Weights of a small GPT-style language model, trained from scratch on English Wikipedia: width 160.
Each number is 128 + 32 x the weight over its row's rms, rounded and kept within 0 to 255. Layers, rows and columns count from 0. Numbers have three digits each. The size before them is the row's rms in percent of the matrix's.

# up: layer 5 MLP up, 768x160, rms 0.0997, rows 749-765, columns 80-159
# down: layer 5 MLP down (transposed), 768x160, rms 0.0803, rows 749-764, columns 80-159
up749 089:120091155110063131108177119104154104077141116141081132134146115051143147138107162131147090204118067148094125147129051079166060118101139091107114079149108120174179078095132136092037116108078156098126081172094121151122113110078106142173131168
down749 091:146156107112088088106123154143109174101173107066140113151150150154124031131144103055133087095107212120077185167105177133098124133127168115152117134073155089076112138125132131134123180142162114162209101106118139162145121157108176087073156103
up750 089:188061131083104118144110153115108182123104104071097126119141084118140128126090128128134131078093177147121134079164111187096143158150098138171100119126139062080113136144134138121110140102111120107125099193153113122172138110115128187116142171
down750 094:096096090161163131174177148108150129157168107112096066150162134169127103138087069133093121079183132147081046131132155102091119199117109127140104164107137167154141112133153143145154120115078138131122094162100094126138156100114125138143172122
up751 093:117156109088151135113125077056129137165115117085105125160115141134160159096080129192148070139099071154152115121082168094116154101126122107147112158126144128136174131171123089201168126113095129108079092064178166103123146106152186103183071164
down751 097:207115169177154078109158099104116105114066133184145125112134096100160181110189122172092144121136107107114140086135089125199133127132099111192135136104135226073159157154079097112086136159161115151173120096154157109169094178151108175144111153
up752 106:144142065114124125147175135124163088114142124122169147151143148164084154078129127109143105103122093131121102140132135122100116117117112100148154157106101126165103138137206089128066028135155095102166156135156109169148164198115125053147093051
down752 102:126116183145128163144204065109146147122176168152144120129127136110128099140148092112181095147128112137047170090188132156129079134151132144135136169091101063108198135144129124072140082111158094105133126126108129070146110095108103111188067104
up753 103:064091070134119141123130098145090085118174078163113119178112117137119076099110105108076093102115097188182195094121180101102146078141168133124102143108130088115186122118113112100146132119169131173101125128109123142105151143045116132113159091
down753 104:101126120248131146110164106104161097101113136091127113106180086148087093177081051066091104107174084177112107113137091117130130167109112137093103142152103096137090170143190131085117079129140138094071154095149114130155116155143157097149103153
up754 110:105152189072142108210062123161053121136061171094105159155117085152114147087179174100112164114146118156121119145156118122175141143098095146072091124115120092140134126198163099125176137136141087113171099108142117115090083079175136106205017187
down754 104:125127219126167110152117094143112144149107132109098114137147088157108137121166114188153099174151151068167122155181144124110135141131146125125154143102129116030124147082097117064113122132120080110148123064134184107077123156133135151055102174
up755 087:144086039122121189102123133082085112057159160091162135095130095112137156129117092122144121130137057187090110164124062152167104091115143097182170100171116150169119110123112128226075108163112058137124107112140116160121126144069101117158100104
down755 091:126121104166103131146115100089114126141110093107113128087089096115145084116109239124109124134127147110139148104108166134142095143098135149155091141106126115075131179136139158100100123153122130162107199157162124216117141171105152111153132149
up756 090:121106131123098104150070131114139131126120066131099191104122142116172142167112119125183158129155074190163175128188121111091131158167114091162115166138136114160131108117105138089111136145168154170174156167119149156083120143126147126123135144
down756 094:125139072107126118124125107108186170182093093120130141095160160114164184110186118137117125190140150122141069133135087149166151201167134170188106111133213099137093113105131142145200144163132160148136126155123108106104116116144043096149135106
up757 109:144158105165119135137088129131086140139150151152095122073159115150123126158084129119095142197143102117073094139109138114172123142118139075195123139078142141072129156145139061103158127194136099128136121128065172161109162197163138147091082148
down757 103:121099084119151033214129154120146103199094161102088138173047100115115141107124170152089105152124126168180092113158128126114121120112151157138104134205154075166085102117145170097097144132145143131128093129147115114126106128166128088123142041
up758 091:120091104140131177128145090101127095081107164106137097136131090098106148057079136191142134083151142167097123149147115150152105115113210119116141139133109129137064111136163110116135103169084109106151131101102166151169145114115148117123142148
down758 096:131106092184118089140116146139127143130090101090106154102099129082089046181108138131113134160104194144181125147142139185095104086088192197125111176169162118116124113171163158078100128080132149111132177184082104132114123170156117187134122179
up759 087:170155210090142133082089108133105146126140151152149188143079144141144122164064102062091131115148093100086114170154116146100108104129112121116186158105150143169102187128117127116179123097110093119085137190151138143129149134130091118079120098
down759 088:095151113151078124123167157100114122085079161118072144131137129110047183160106187126150129096146112154128089143135096128145129128203097140111147150098111167108102117092143148144133122108121111123122124100112120075142134088081144140118150135
up760 095:114119141139122102161184145119136097113137123132154097169178148175130073107146131104120079146135190110112167101104114075152155162139086140092139130103090189114121044124111180158146066135166126153034218174155177115103145116078069153190107104
down760 097:126175151083120155140151087193120098153115106135155132088138122112145147133160119118158060149168096082150135151153155162139076079123144078095131111076094155113161055174099160141127152110097142131171155117132166083133114107144077209149134099
up761 108:170128125126136103152150152133109151123082219101192141126144089158195105158147116105133083105096128149134147108113130191117175145093196115143188107080140172143126093198148083174138125173162161129085147119099123130121153119106145116123106052
down761 106:129112158172123129135106159071143118091134131121200094150143166143137101156122141112101135120133110156186101089096169146178131111111133117158137109138181084148163049132115179086103126098086096089128095139172124124148129132073108140124113112
up762 094:123136063127149155124157154120135148126143117140090175188182144145161097043165175095135115125162132145144120121116083132233153121125130128116120107082061144149186174097111071133056180130135098139157110097086140107103126188163136135109171071
down762 097:086105155176123153152161177134111165108116114130143126135112157100088090110108062146179117165086139123136109146105137139104174164106159129125122054094162123126154090033108127102151054156158100203107108163115168130103078113068137134127143141
up763 102:151145133133122193107156152163193110058107140143127167194062145189075129098137171151156106190127161149100108111086109151136117157109122102173122077127119187101144115161151157104121144137141120134145138135092106119107092138192095147087142109
down763 102:138128188097173158118106137148136115113121130087115084133158138151122158181127190134111138138120093118134138096146102202151153095144114119172136145126183057163048119104147159104128160121089135076217120083131058119114085068071113116066120169
up764 100:124132125137119161128136131170105107112161139138149134087113126118123085153118140177131075179158181167122140120132166194083154109097090095118106143131091107148146183151065171127140171134170129077129166177113156177116128124088134104128134118
down764 101:131161124137116091146125152142130052126137189102198049144145159109148154161175132105106126119139068105160161151105137147142119128151066132085082153119105124100136118108083188003085147112154080087096157091126125090125102102086094139129127120
up765 108:120156124130079074156152182145124154156138120123100229143142136120106090172137117109051182150140142110110202128142143097130118179140100159112113148146129139111116167126143135116104075181060140179139170116114108121098152102132099139090178191